config = dict(
    num_hidden_layers=25,
    hidden_size=128,
    num_attention_heads=4,
    num_key_value_heads=1,
    head_dim=32,
    intermediate_size=320,
    vocab_size=797,
    hidden_act='swiglu',
    norm='rmsnorm',
    norm_place='pre',
    norm_eps=1e-05,
    positions='rope',
    rope_theta=10000.0,
    rope_fraction=1.0,
    qk_norm=True,
    attn_scale=0.177,
    bias='none',
    tie_word_embeddings=False,
    parallel_block=False,
    init='normal',
    init_std_qkv=0.0513,
    init_std_o=0.0637,
    init_std_up=0.0734,
    init_std_down=0.0734,
    optimizer='soap_variant',
    learning_rate=0.00664,
    weight_decay=0.0,
    lr_head=0.00819,
    max_grad_norm=1.0,
    warmup_steps=33,
    schedule='wsd',
    decay_fraction=1.0,
    decay_shape='linear',
    final_lr_fraction=0.0,
    batch_tokens=[32768, 65536, 131072],
    max_seq_len=512,
    doc_mask=True,
    train_tokens=236100000,
    max_steps=3681,
    dataset='wikipedia_en',
)
Each number is 500 + 50 x the weight over its row's rms, rounded and kept within 0 to 999. Layers, rows and columns count from 0. Numbers have three digits each. The size before them is the row's rms in percent of the matrix's.

# gate: layer 12 MLP gate, 320x128, rms 0.0737, rows 247-313, columns 0-63
# up: layer 12 MLP up, 320x128, rms 0.0732, rows 247-313, columns 0-63
# down: layer 12 MLP down (transposed), 320x128, rms 0.0731, rows 247-312, columns 0-63
gate247 106:586418433491500432493505513577437440417527480472509502512551532596416469374408439425467391471519460505494558525425506483454558508451469390493505543502519468516468575491493503474459555423579423
up247 104:483488524486540572479583546460568429473587487521453474419531547516548546368438429470534436534530569436509405508545545390508507467512560482472572488456524419472477545521521554492524514507513468
down247 107:556539550456480530522443497508489526469566466479544471453531547627450484464458629506596522503585552580491467559522488498591477517468487500486467537374494519509516489529427516481366462490516552
gate248 092:494465382449587531539474466482479552533510602565597469523494659559404517562477504445449511524537507473572501475598554561492575496518451442541457492565501511458440489532453524552568529506529554
up248 100:424529442425552434502515468482500423631483530528481415509475479486454491549514476501486594418484525486608490538507561470456545457607540434482504462543496504530449366489532611576597495418451498
down248 096:571622528400523504489548489550375448496499475540455459546598520521479479530542594462488502555519477474494605548507510539482471438527464490592517577458525532546510485537491527506438526542515496
gate249 092:438502526528422562561456555451470498535420524537464489525468562460517534446470518444409537488516459459418478551420517542467520522524473396525485532421477478544464507466518557526535575458451489
up249 092:570555536474526468456556426529557543448504440439502595520578481519486468490441533565435487463441492558511528459480515516517491521506505482491563478551481478420573389463548427526470410535472499
down249 096:477506516573469497427554511617394551435528531506537656469505507630536400402493458452471528501433532488497491477554556360495593501479441554436476539566485489556512491470513428514436567465530584
gate250 098:530485511603557514395413549585453455572415552510487504513570521404502484510464494541524455585396419562529558511496539485452576466494464444433355559524607514460452559457480416559503452505442568
up250 093:512484563498545598501495459511423494505565512573443487548359486552524497536464431439492527507465517480502461532410524505532410575564639471562506441497461491488559453455585545526490462456645545
down250 092:473469473530595480518414506466391518457401498518509487463592486447569569478547472570579443416484491456454591605503521456507565437576420437432501529442568583525480562447462472488463441519441479
gate251 099:474522476494527473550422485558394450570481494441465489526473513497510442525545508488490524504541444412508548521509528448427424533519526477428578467586510526499611532500525425467517426374412549
up251 088:489499526567490493505479500461490558536471593559537562448515467506529559458454430546497400589485560490547403489489419563494531468515520468414531509521461552455464446553501568487556449450508528
down251 095:427451511422526496524535534521442395548543486501470510649508439389503450504551450456483550431519488519455538515477573575423496463494510446425508555465506530429575481583481442547476454532513509
gate252 094:516481551570541493465531465527506399510449547508488544499520474547374513427557504508500507444459396496484515571564513500410606457533532634519487562478557495450451514486451493480460609514499518
up252 102:501503572534562499552457432472402522488495523513444583618473395433481515451520516548555496555437435444511480534435421395464432526501521490443457525470547487580469492450471513543521578612497471
down252 102:567537467497579515527456426426483543536466534483511525560430506383522607542507443452495571552542523591574504497383498508448500490415469505568523483457583568499469508492544549478489497532451538
gate253 102:456479520511585447499482551497419414574504425509525463479437403479502446422488462473542545515457488547465518593480496533517553481652520389473465460551549499330539403511443522505480473554514539
up253 102:521464523620490398486448476463487307510493464506511541523502507424469540513530506430489527531527503560490519534446543417538539538620561492483460503412488510477448414431480461496490523505459519
down253 102:544484496467525492561559606516497352576464469493400478503555557484512548606489522553546533561513496534471577441555529491338487406459528554522425521462516508547533469507495459433425517574482474
gate254 100:505488521466528495560483538486490413528510493455535495572466504571470450525470511479509502406479524519551464541518489489610515467524524524520422474463375597535516512467427493459494471456538517
up254 103:494472501552541465551494448576544447510458470491586502488533422426477470500412434548538490519515463560634453515538498450463428514476501488517479566497467479504474602467390503438513478460466568
down254 098:423522485512517519518511502474492547489530468455451509449501458444533481528443480454597433467554560546518503513508503410497596463427445550558457598580448493527496506447416522462532516613471506
gate255 096:497502557509512459529517558461551456469490507503469545590558531486562387550550476586522437486531505519507482501502532509533476526434519549633531473589528485562496496528497388451515520484382431
up255 096:523496378529366530523446451397534443512532522483483538478459464520574585570511501581491490532587409535597523450557601494536483466590482578498472461443505567449492619569477476483436478475477436
down255 100:467568580505509421489411528565421610463568399476559470494581478568547559473422412457507485521486529550522455488423469523473475493480378562472545501505523505426540597444544546528434532512544519
gate256 101:514468523510568528489446638552578469519640537568499494412493450476470531560474516498515472496517458447465444569526475508478448552534405568493454462568393543449529339479474503496548539421448514
up256 100:515527516471463490502561529485519440487478498451465564533468556473590472545456468514456497516474530580444512508444512504531516563548514517421447491523447485327471434555436509492514569531515552
down256 099:550460455491400483415576522557475555460466458629567458507457478491520524435469493522558557471537476337423527445517466478519456474493552612500510567509569479478479409504534495447497641503476544
gate257 108:380473467597504504424510493442498451531536562496501468511573592500515500600508491541524455515469448508506501587600489540522503511449553521487515563383454546445541420407463494585503591502560491
up257 100:515504518545522428431525575556522482433572502519447463437406446502523447478488440411478597469558483538506524556521451592577512482503541423414489550491480430441511458456461495466514445528403514
down257 100:459492435460475456518502526538465409494525510626534577513521422550542407528538569442545536528428505499483420485535536419504554473547462522561493468481446449459483503504550594545463489539424528
gate258 101:523439439466546520588507536433474424422483536460534612431557515545472460449430501498531494533449547444572449419512456475546512468487543517384487545542469513498529542485525517496596511437436503
up258 096:386528619524508498523487500600464551413535492574483555488574520427563523536502484444547504486537437562552541487599498542508487469447464573535588493566488472566543485506462529477479546531445414
down258 097:485511420423530365552606541599504480481470462511590456532514598575548396476524496447502453482596439519469553461479505524584486517390575471429452503511460508469530531494503547503513486471521462
gate259 097:466511415466547533553604663585520510554482471544537519481521572545477455445544462504566474580614607520483486517573546504514538495501438524410492536589500513503412496494541444486520420456460478
up259 095:439547542593542431577600505482531489544475481440554405521525552507526513488538581487495546499509502472535459428553448443503523611496429576527475508478464508449526497436438473526491471588509543
down259 092:489581548447429526535534510541496524553471503514656431471546538485570461513587425541537373488531558590501532490403523527443475471422446469578464498631576532451465513424545497529517480450523577
gate260 105:529489454535491540494488497541459544544512553554490571491487453538520500542473479514409474522508528436401515669438465560536498401488544413525572538604516510434478522469556493507599548586528461
up260 101:508500457473492496404535492492484534487534520535493376459544478504461510454525563449534479551540441589478431428613458497432560476413526441547537485439586442522471443464529480554566569491541534
down260 097:537500389418557523515546471505515471512486432507602532502517514513543530459492528512480518445441444549490478528510537504536462557497531529519540528489548508402404532532508544410554477476432446
gate261 097:485517387521458558484552459650507515504469534470497530415476542470544486513525609435482472566482424484576463625546483451544521481441475388495478537500497443536413551584435452496477392454510511
up261 096:440495506404500550547518440548468476496493548420517551414524551497520510539549558482529513579461500557589496481470448466499484472479554540510553493447489504557573555491421534488478462456505490
down261 089:599511490503515408594498449486589564544539459525549493506449498511509438534530443444481436503590547427504575450609530445560527422402520493453566598530511526486459592461545498569556565555486458
gate262 111:543513644513578503575518500470478590487466450536514513475532475570522526500463502503443420477442509486559471508383509495506392505628518490466533589585490574514499510469501545475455447560515447
up262 105:558422425536500441522517506496532463499478470435588457545523510444577476458555604432485538436454486532532520525483480480505528523505578494543500600468367529557530495571446506497507527545569513
down262 102:469520493439462527588499444544481530457549516499501508542552617524547533492520576556567534425435501463372489568546534524498550511494446484500442476541518529543507477478489465561541483509461417
gate263 098:574469362491524506568450534484508435538495405428450552523503509515505533489476567638457394504506523412497506488383502558489518540469505496571492483477417592536490514608423537529467398489475471
up263 100:508510536513399456471475548547513487567445511414504464517519484420437415421561528551495456516435431562495455505450474557472481489475612446549510498549502506499470516554489543550494514451484439
down263 096:559480532402571502503483436439419567503402504477474485487571540493372482452545442522469465561567416506449577427501462543531547441573495545458418447561507504527431552449533451433506469508593431
gate264 093:522477459496365565567524528466446423540504505441426515516571423429482516480559426547495514537463538487444480532409460418416546465520508456448503517516552604412460539573406494442514470467414470
up264 094:520521452484530514415511502601556569490593477556627538470458415580549488527457501473479444455549502530470534457520529562506528464534445484450459485464454494433586523503639419500547548476447488
down264 094:529556428490504497550487568499486507454579564461472616493510599508493627490464500487576447475499558571558588455501453448484487615569594505472537582480552528571517477472487468408467513546483494
gate265 097:527426440540576425542458535476414506524452529446449514542468494549522369501531522557574573463558630493477462483480481502493552449427528485543523494559492465557523447450471525493521533481438580
up265 103:513459540466587482427531506471508488494538538605457487488498586457527457598492432523589448437537458490559504451548469411459576493462421532497484472436428421445537481539488538529566580452528468
down265 106:492438560498506519475637528441457424518491518562562555473553507570393507478542486490472487387546511541418434442491544538446552429523462540467489536428549583425408483596514446486549503470525515
gate266 100:545447499490519464412447512478574474535450574464532551601497440539524502537529500523470430493513458373481423462488439503493515424486562576533465534517500509425545532523538401463503597603521466
up266 096:413546545492518464494578575475493440472565449486484453486457517501465554545428542471438487499540437499529497517515443481587453613555538500483488457438578534521490494408439512551590482552556403
down266 095:541522520403573550482508456474409463554488472461597521505538526595481479533482599474499568526422539388505576420511497527513510495587529502477525465523583512413451449422491587422491485503477503
gate267 105:531537530549437449594531478508509478492486476558538444482543550599533606496426459478535493536477484549582466384467494472520561430485523433566434620433568552473472482455582488522593503543384533
up267 102:462454452501502491436453426475486499509463463442467459457476571475546539527556459586508460464452516542381490545473487504525523544553407561381510391418502409494544489482400468508446536378547586
down267 103:517472489409445380491561502540446443555494560397619543508476544527502527513463507482512507489568487487522543447450506504439555414472546504559405634476414575551483500501518498493562491497434430
gate268 096:499400428483560420499507505457553528499459521468486566512488497492492503501466547554535585542486497447568528488390490533468437539492559523524452493425460508522462429527470541433382516450538439
up268 097:548506518563460606478558516575460472502454425441496527420605556516552443519533436567421497424420565447468532477569503603469604517446428460545510519595516522492565564513496508474491503485512507
down268 099:456513455498402473557455512528579444490545471506587451456568504576495496524470465478387474397552493553554452493503627474580502523540527524484492449536461488493545518534460464502551431442549498
gate269 099:441576588473495514491526464423522520521514461605556431487479532553512479560477500608455544520497491370497438501489612554537483570535541456486547575490469477523437510458495452491503510453433579
up269 099:447483478455549482613491453583360624497553550454530459538584541472420440450406422491548468553510603486542535487520495586538500527417537562436520487453472539492461480520594461427482450529467436
down269 097:551474535563503492548534502513532452555467480494474509499553459536477589476490485514512376545464520535582545493424524468458614509383599615564493481441612572506507467562539541542458545477535536
gate270 097:603462499538458541530502579528487524504405492525428553510482495464445585520458496442528476453477491563503479519418555553608411470467592496477444580513507497530574482497448602528473525450503531
up270 098:432474435488572498535514464472438542628497514539511469482602476531496432498508445380474496510505536506452505498506554452562507539468518469479409528454561483533472539554514557514502549486456437
down270 098:474460511579559502455587531496695453460565533528509447443500459565547525566483474512537527484565573586467452578489488550462533462470491573515497463409520517483452501494476429545399503497495519
gate271 096:530503463497489486526530491517537477519481501522468484598507490457578528559461417555444515467513500468541460517478529501535554466530424473548493500427560477463496492531511592532517508533527478
up271 100:534436491569507477513503453514470530533462523466574429542462509478558444465531514420506559482558512524465567561427415433521494573582487520427504532486459462531522432481466577462591465539568533
down271 101:538432454493467442544570529558476452610448484380519470420497526417515458501452543467462517580546420550521512535459518478564509497502521460511480491543540541510403432583528612568530423500411462
gate272 090:492485579472438402538447523537538444464512509616507487490507477483564474423566482579572421560456536445474540560525495461565533527459470499525486453480523546456423547524523492443586477527574462
up272 093:503530533349420443497470545514486395492542477519447487453551477551509453444512529591470456592503392492473510497516459478499540477416469492451480491521490560483454516471425535518529447546430424
down272 096:493539505532515582587519489465437476503513425400474597557578479537578598512410451427495520501524497579410557531548523448546378481440514539538550448482448566503501441528544520480448520487574540
gate273 098:487550543484477490538469474534422506524539486416487540442558574513506575482511462529556496524474471455591540508506403434604466495441483610593530455517437548477435600506480419497454383558448473
up273 092:530458489524521485627458481522549444438516452451517565576568403554558519491465432460435680535480515519568533426535544428499509562542557545527561443404464474526450441550513497492507533434478537
down273 098:516457505419448551535485559534516551540515591595426497529533404531500523377494550506495439539566516559532489547581472539416530583440493490482525526553436497482621523457493612473618559500539478
gate274 097:423480508394418468447542456518485531466507520481508507541477450505632562521442552519359501484411511570551471402489556486592530461494443500497480521517501585515493426491469566437548576461434407
up274 095:547515463420459491491560549441492374477470443491555528570484506492499488523510561568427492559567386635537503463561547457528480504581477441473442492414551532501511413555522426550471508475401457
down274 100:523486478499524529519445488506523475486502455476406509528534535479471521525541546538461564468527470562509441536576455509552464501511448484406585435518589483440453471518400562405507486489486494
gate275 109:451617389450440491522455491489439523617531484507441468490498473523434430530477529473560366363497455577488561543485522570459561501514538549351524510434527511468528562481566507489464493455461444
up275 100:568487537493435548505486510493564465541520459550457557454482523560513545521504537472544364552487507520434537517560594525581477561444537403533441529468504424506442519551496453483539510463591557
down275 103:495445506570566454501485575533519431495485561566574500473544425539458528471519476526447600588501506426485422498494551478511486522542567509617443522496502458464476604570536503453539513467426527
gate276 100:499464530452484550468472548442433538513490522533434455486484501572476411535531469469497542588432492501466492567452546497571542485566491547526469468430494447507458487487560452500520427519604623
up276 100:456496488455523487540489585526541504379576532584501585428477432453510507473536512535476475483539454499486468536567584515472422523482487432477364554546410526523485520482555473461445574488373477
down276 099:436411577478525416528467507463440517505409635484528384484464453410544525531504485496546478464442462563437406453652509538526486507438493643583502498523428450500540462478536467498487579524516549
gate277 101:571535497430566553499480519564541479513479508633445422467530507398476515481469542415391585485452455577533496455506490424524546543409540505553465527498512448512457485577531437457477453442504469
up277 098:496579479505535417495417456415451512467489468504511497470464536546518551547486503518547449527525536498480597489418558511472480434503457454467491542551532566537554480492493452546459452467483538
down277 100:412555501442543436495570444531503504549564506530585499458477504560456492490535441529525486431509485492521478585508506413456474536404470505501504438561499532534428390503544573481617521406506428
gate278 101:476469593463533503368490417538479559530509504509541480434456551452514484502464477529430489455530604532489466508526489560485549526367573630495454469518446456491473517505493565481505534424533559
up278 099:561515521502534506470431537507458449519396494432481539560558493622543510414558590500468502460478491555511485402508466628461553559501444603429493547541548532392515540507534493527337500471615432
down278 105:616486506493562501413454465396504484536546462536592499426486590549423504489581500511555517530562501550636447444467524501433506509553593563443553451534485526451457507513475511540618558460523550
gate279 098:567500582460567488593574482494505472423513523591506526438441502473459470498413505462461434516530541441546561543485550433559523507534512532478560541613538471497561520555499420581508517491549517
up279 101:429547548491438571489492508593449402493466572517426461431480505456538479423509488531545466465589504577492470520557473498558480477474560542458411466499533439532482571456425497454532492513526352
down279 099:528502527461535504517572505453425500524581588470503467442488477468461472517457448521512484479552487483493559520495642489521549442493475484502520532551440426565487476515482561522592493438522559
gate280 101:452466454503469489559455367548525556466563569525468495525518442569583549437463508511544477552389565490510536471488469527493468409524503467550490509484603421570501580564489483457542488486509428
up280 100:511496490528453441516553439495482474481445538533510494508443558471549461521469535578501557494499476499442497396497549613487429608514536423421529506530587506508510539507597393493438495415456508
down280 101:506484575549463489515609448512461514483421480526465531506529493529409412465505516584461504400401400453488570396526548492574489540412569489448557477436570481438482446560487455520474492454558546
gate281 101:537521485505593462338431527493581508530436444487505551536518494550455463487425559555486426461558498559510493526510490406420464506519613429515487408453609469422479478440511433441549530523487511
up281 103:520522389506505477551544557512547393543491511574530559481461641470588449510511435474455520540492469549433517559494479466530493532476505474475485527530482493435535455519424581507480523476492446
down281 102:466501550502395518485456495468520466519511453539504493399572519418437525477443470422547620420519462476435562506504464461449506558384506490440458508392529479485591472429507540493485522488505537
gate282 103:616507541506465486505437435435449557491453488427501365541498486569548471529588513433499463540484582516497535487428559412481504548467547496506536473548380571579467536590453521536532576494494482
up282 103:498487417445513408539443536445471549487447534521454486497434470528461455504515514423510494437546468513544487486448414479579414504470486540580512519499524532565547524559476510537551638512548540
down282 099:437557492549510429535507519414555497539513389486534507408509508509439548492504553557534576465504522538434537438449419500548587536387504497490553565553429450490435515358516481435457503403503510
gate283 102:473526547482592485388536523499430552511488547553449504490465488501472400495485507465487575562496444474438494577484498441523419445499619499451530585456547461467487429415582473514505501451425421
up283 103:551494501433480456473518496533516495561502475494403390442520549489524463618516403521445462525513529487503546472496574453416518468469498585458502449463523512444536571374469549442563510487515465
down283 104:551491503491473544397453490490486506483373495409537489572552454501424539437463488486386575487531534513453520381454514493605483527501564552585440523537533496449511506504498515471511547485504536
gate284 108:521383506468521507461551532471472523490487530446517523426471456513492527476466529458503455553502539559449527558409463426492494552579465555519516514499510504523534498604489446579493592539619403
up284 109:415497513483419524487427545541576390518437598544476522490430388523506492556470506533494467545565478553524412433522506565455457594479514534494574441456606485431506410504494494526530522428428520
down284 111:560476562529443530443503541505486467475500402595484431418522476485454463525516471541489460482515436539592580488528490472520473519403499478499554467445572477505451435520480521535518482601397462
gate285 099:532481452446495475507486440465448494542504551498548549469446627551464430516491526602529545484491462493590512467484461504542437563517532545425548517495494577479576471474532520500519438485540479
up285 091:501445434527520445478497399481585483522566425461554554532515502414519548550497527588507525443526488485529484452485469478455498505539529446470594473590460526492600511508613546459466483488502587
down285 098:501479487377572547479548477518544472504611514468432473560542488456557496508512585508513485551576485581464472585440418424522526441571518516496364491635525510500463490523481470436540559472464480
gate286 096:492555551449580515461584436530499544531511529533451455564391425446471541400533375510358439523533444533478493530507427472517605515467451540511497469540509508501411560491485415398431464514460533
up286 095:521462502500379524582601580498538513501462464478520501482580545555526438568424549470468539464410454569536517501494524439553476448540418546549430429487560584495527444475491558456515602527475403
down286 096:530392405539467539487535493513440542472470463458407604431508530506573467500443540461486534505493534429592475466458495489556435482419457496489522332491544514453492502480539537495484480513465515
gate287 105:555607523444442491504592456571487502526427446331460558447485441494462528512569510572535451484458541479471516464364524487487534500474512597456540461441504477525525547506437539478538424525530488
up287 101:553512551496549450537481520497477526506527496506421549491461437529465542564505475548447592538556564417493593526512426588437497448389505454388445475466454543502461482441467514560496470524615504
down287 100:517531553548460526537562448544554636582558547486481558503462513473385489505386519472501498404504533472490510494454462444576515549432532565453476448464528503516487469408518577434545477487485528
gate288 092:446542489549534460534467461517540498451464511550588538434648487482425570497413497599457544473558443406495591498503446452431487467528491511507551562471577467427530440463548525445500487539485546
up288 094:384475540416422457484541494605475485503484592499455534463447516563577433491459512452493508542426488620475596491513555534490510512460555475461467454547520611493475417539514461511470529468458486
down288 099:504489581462486419563685475592434476516549456479438454468485504442469475559416541481543479518322452549496604517452531494514513525519595554532525389539508501574461421525564497548590501500446469
gate289 107:507490536477466540500602480556451544506522500511393472547441455433494528514457438466525492486465476444483600523526440528490579478427603621405574501548564466496444503657482504446459440561439490
up289 110:458494463472415386481518499474542534481533510475550444426526514547479521479514387474458407484495481565504542476461548517475425539526469555533530643447455501510579485472520478533479559422439547
down289 108:485540440494498541528495552496566473437488578464558450611593623566590443518549433443507489455408507511567498554544467519557557450510463309474550473522493468553487513495542476434443518569528424
gate290 094:563453435523611513446518490456491585507499525456482457517436393477614475552534433578480474573492433509545531529416592479519455375508514477429479505419501506575506551525472563557491481486443497
up290 099:489523533513459496431512453584547555483488447487555483530596533497465505523449536486438518467463508487456423545566470490510512475458478471513503501480494558531554494458429448473351512560491504
down290 099:537549478524402398539587510472518367558509580510556442484497538540517518466506630479545490528594463544463505464465480513506533566517570475560466449534451458374519492512470442452549533501499568
gate291 094:501533527439457469572522436535591497486472494516504513381451495501509509528456523563562458392410546465537549435421544528477542574583516452508503506512560573546591548548581541452645513475523538
up291 097:482468456429563574512503434566541536494358445556417502523517447419527460565543548465464499416546506488556539487572499506382534474491468571469508510492514420599409462468480558526471513461539464
down291 098:515424513474479437476612522504463521510596552542578514506540472560501461474524498517554520481538492512511473512422609514467417467449510595490605439436519510409529504520627496422482478484588531
gate292 092:455553536434505500500435479532606517517521579491498518520580375528434572477596528524466418494480471532485589462562515456459556468452522511453502520586562446517495510553509498557511453353567472
up292 092:428495399434480625457478449482512534491514554468530572571379500488543475476476466508466585539477487488459457511496465520495529499535422520589484556447524450469590429510601528589522501594538496
down292 101:497494508448469627467497472493529571544427584468536555573413441479438591449547461493499515559467450601401508568509478494581519394544466501530449479485449427528556508552496535537454528574493500
gate293 102:447480512501432473490456461547529521470493564544564517530413418472471488516411473524546534469484436505402532566475548541512460569477452596464630508517482424438548429522436538488529528445493602
up293 105:507383474488544463378557427533492510510550516479573612508530524480394498510587480504540545501470444485471583466434543473560480560505480492546423500488559550478503458521418577509521585501426518
down293 097:533469564461457447588556414506550569421545492477573513495563466454518466482506571555474479370449468480506532532563624605535451480588568434494480470497575454478521450617529547470460518481466572
gate294 089:442404536474523497556480549417571540467524483521565514547554561467521461483475579403424525442522460415465571396534555514580497541504446499439564510521430411454543583494450495521430365543510536
up294 096:425470463445474433589538549399460576409468509555518428477439500510492528494428482440573458531408513528541635400436507483594495415515423541416429520516545497533591593428452482490511492466434560
down294 094:546575529492583500513501445565459457547538443602507482576481571480497486557495550520410482514443451456470433534486490473371556613474561534474537541433485501451441453561487528514508492473544493
gate295 117:501454491508530528546594416465589521453521509417495474516505400451537520502470405467557510592440417486593577393452498468568537468545536437532465595532419405487463565480482459525480460527462584
up295 108:479483501540420524522524449468557435492468508457537432497478559480478402547392524409488512513477480499518488631525459387506481464430493445501546559408503509533477490495483591503513515498499473
down295 104:478553467604454569504544534551438461468527554546475487528432594530502580504489527448426445471497529495439551506547525441522511542438471441491584514528624550554547453532502486546531547474491428
gate296 097:421489465490526496449478494490454502596529509464584509542586491531506515494509517519472528504519452415537415562500460464596402525542506491495440537458455480478432337459545464385452464499504559
up296 095:534626486510452559526484498503563506535505497533497560506512580489438491497518514456502570539479517509469534426591472436546514529485654518571424594455500483445519527465568574504446518441520496
down296 094:451538475527522555537480666492560560378443477524451622520504443463459478522516484430476463485533532460510499489463546591383485514502501488429468453546538521478542526582515471492591469506536438
gate297 104:453449536516466505324558460552491535462533478558511468503409529459444488536565558439517476553469402564529566460548389503488604437516618554536487485539584464549427518491481516565444549435627480
up297 107:480490496501504480538502494467530475482413513634428523520469474580538456538507383542565452548453523456515601486543523416445537404445469550450506459516413484601422471517481579457499548530497525
down297 104:496447546487484505589466481501567511508538531379472520566511520480526563441469429514540599525549519522486484547569501455566391531441517485465464573509542529438421639498475478476463464584526506
gate298 096:457518502553489440484576540570527492544458400625606442627534493524520432423545479568490530474475512531498454508593530565445490519480471474513532502508508434492493448430585431555487496433469523
up298 099:504601371540494530528509472483500492515611530435513580555558464487618509551474530331473439455487389487458482529575441599444525503436505548517507484558526546544533531527455493474519491592516520
down298 099:459514471567472486427570425555554482533519456511495512482525486525479510425535570518532448417453489467593482468497523447554545555535482519498474449491492600458488451446477448549495404574434590
gate299 105:546467445489473513523450388492500414532561535556466555457438468496540513525539453562454392458421468464359530428506522501473491459387572464473523561525534495505499501506461501345557455559427496
up299 110:431602535414539471474408529443426479470521500565518570441506496468566579481394469546487515490427565512453457540515560480488516504492537612462529491532484449466481523598475541464515521525642539
down299 104:463499550435508463492514381558543474493424493534511592528453510430565441556451567535469362501516522493467506542548468599550475506426440504559477464527447518500460512480552467408602566491487506
gate300 100:554448474457513425500478492509517570428495452559561478413559468551425448491508450454461498584415503471580554423461474465487532502438441511552439441467535538540472601542377505431579463479494541
up300 103:568508479502459476552563456490592511503447499474554498476447421398434531501481454434554518566508617547377536473520448483484602524445456504608436514521535441478510450522490402513493526491450521
down300 108:552469442504461527470444470468444503484400549578622481532441441438399547446507503451512526532445543527462599457467474515582530516462523551495526438472525382479524484547431390523509447504518513
gate301 091:491502544559530478479453565542559442516574530581525492528596479506405496524481485546412530500503509621454543461532508531410563503629441581463576511435539519449478494429439521463530517538553544
up301 095:499455526462516532560557476479429488535491532533557488463527539419424492548456560506545493535480486533536486480494442569427489435484542505495517436562485436572399495547463454448553530444537512
down301 097:433565548504538386525519536450437510570427464583475504481523526554466478461533416469521526504452493599482431471465417502497430558540471488552531516532466477528500466481563468554525460473477567
gate302 109:417462495520427572542449536439546351502455451509499412390471465586651530551510466537609595470437570502473418527541477428487528530560498528477501516496575545463504484544511456459447462488508461
up302 096:488441520636501504531495514531529564474449459459641475534503469528581486490519494566473537439500493483418496386475481446553578460426421484449477603443499436471514538437398509523543453540500422
down302 101:577516559531522561554555464494471550462528447520538526506548580476513412488476513477567548493510504420411510471424436521546431487508410423407518519449518496503498549565444402496506576462462494
gate303 106:416493527528553477469501448501401394438373531517637459497535519570527439538589473450509549540457482464556464547485538468518498516470455559501568477528496485457589474512510491501437438529450456
up303 104:556479422440558483521445479463422521549412474504415446474516582483494481531498474579453472616533502523509538479483472534490498472479480576464496523482511416471574520499576449531526521381435591
down303 105:544489461526528561549485482437549445534440408531410532475466603498567484467471491498476497543471508412431561511455543486488550419440499520613519501482486555435493445488538489483492458463492424
gate304 086:547565460691524508541530519528516503549521520527554453490435497539500447476473449522510553465571481436548415462556544514505471475474447536416605505502511447553449437496509477567495509515382517
up304 090:550532581460483425489549469486544516480560571461509462427498544497458445523464497488561493475500533531510347411496557511532375510596509456542639479430496504501526525543480457456461540597515512
down304 092:491494545497473492417469503456520457491578553568582581480583537449426466580436497461494488531459497558541499506520504419467453533461396547495602562493526532509543472543589449436484486456518468
gate305 098:436521472496522442537491475592506589515436448439491446493510552450505551559457425498586486544542449475572508419537499389604523565514531494441522549472517504555457554512451410481429406468449516
up305 099:511471472578464604379570534505495554520584528475552457459472530547420450495428458488418455490502514552463472435509508542565530602469498483558555406482558484435529516466477412467557472453490466
down305 100:614523396428534493573431491507412468490484468506488449581528520522441554489535544495456520504584531572507448465521508525514513514375452510529521467462487483524525536445491447499462516497501506
gate306 094:481473421509503392421462477491458492472530517581548519497445543530518499531534525429522465508588518480525523441457542552483486568481427543534561542508590594501584471485469572536475451557515468
up306 098:595538501502588478542493423611599477370473397432528456509599483498447472494500487472562412493500506558502530452530534469525574463572469603420572461490523444439582460498471449477403427474491509
down306 100:479486594507489464538473479543444624469564490529589510531453468505485485468556604424565539493654514497591464548575553563452525535478510491505549586503497531487569411508485480544495520544506423
gate307 091:475566389556541533486450578459456495519473414448511509575506471480488472477441490581445495599390476489509508525491473418582496377554514532547501544496470510497519568495559541483550502564462488
up307 094:588497549514562587464392543450499488455457494535336581517560392532530513461527450543561544595404468505575530490437519516516532459534559561548533529391441476460529536489550472512526526520532534
down307 095:566502523553441469546429538591450545403541446464521447440466484502571508439522555479510562477441511466505508437470551477516527452448550529490476560579525470422441577491564575398461447538464454
gate308 100:529488470505549500476529463541477478459588545484513545505499539530460507389387517480545483462541546468500456482478403545452565549432557487509522548444426462472417493535521454522535532505541468
up308 107:433471558553430561470476520559439521384468486542431474505493468480548528538539512609541533563513512467573545486479483515495571466550570478438533428501503500488540491470552556422532510461481517
down308 105:625503423465572517490466485479539497469487431584478500541454442419525580514557461532465537523507527393529527487463473491467588574434519604420562472593497475548500452508532555469541620529499534
gate309 103:470506484522540440512586494572527466559509562507455535437545456499498415464580462514504528462408511567546486523520561476483531517539459609533515568410420523484465498526551462482467564474469513
up309 100:536597438478507589451452509433497544462589481364531433472549502576472558467552519454477435513503456465572543532442436504548493543507441525595456505494488485446525538529482426519573397523467483
down309 103:542464503518497562515508531493513492520520408408493504412530589553496519485510450496425479515548508537517469534519422493589463576459525416532453388488573506463530514510492508513507423517484552
gate310 105:578445550473480487508523540491484397503424520490479535506570409566577475402457510557501470513515504580497460499548440476462549533523552575524576481476459513524386631487517456565429429538425531
up310 108:454530541458471453485584402452561575486520462525543454520521556494435462573530537541517468465534568486579456469502470624389443440453502526402536565462483563547536459528574544463559567433485421
down310 097:489533497464469535467452608400454454551494513469498430530577384476489514506547452477494569514552498525545502514473572421457509541617507566428580522420484549521519581437533502463453514468422507
gate311 097:476497521515563494576562469554583485447458632439453594531458419469437484535537474493528500532534570475498514454541525461484567420509532502609489537493468510495502537425472537510438466504550475
up311 097:434485547547559496384489509509412538534562444542537422578520515460490463408467576435474599543512521479518521500493484483484543511484542485461564489497545503502511453543547493527569498448429512
down311 092:552424542482445485456416567562470479522520454457615486507452456473583511571551543517528542463493494569515480474589482556557604506584616517598509497488508492462494534448512375512546526525462446
gate312 109:555496566521442456527532533464592539465357530585505466446412496600416473482526505582532482624588528506516531600504464595450531491559571432566405484552507510527530444461489447424422402517421546
up312 108:505539531605513487545445567462388446469575530503375557560540501530481416542456514387591461516456494553475468520457512492536390470428531510440497495503542585514428529508481496530428501492615485
down312 108:552484481511479524567486508528459575609547454498460568444607532445485513534506530503523479410549475529393431541470454429541490501546502505529425453512428493443405473558603523444588480514585500
gate313 100:434518485424436505496557525394515470551515592462469578439546535530499537512473495455486484470456546491484456585608500468523540500494495544515466552513543570479527525530497523487571527462593473
up313 099:487469468421472482397534553496464500514418460496546452496538465537537477576519599495458481563465547505515606466518444490483500474520454643521580461471478563466470582532509498426482427589499508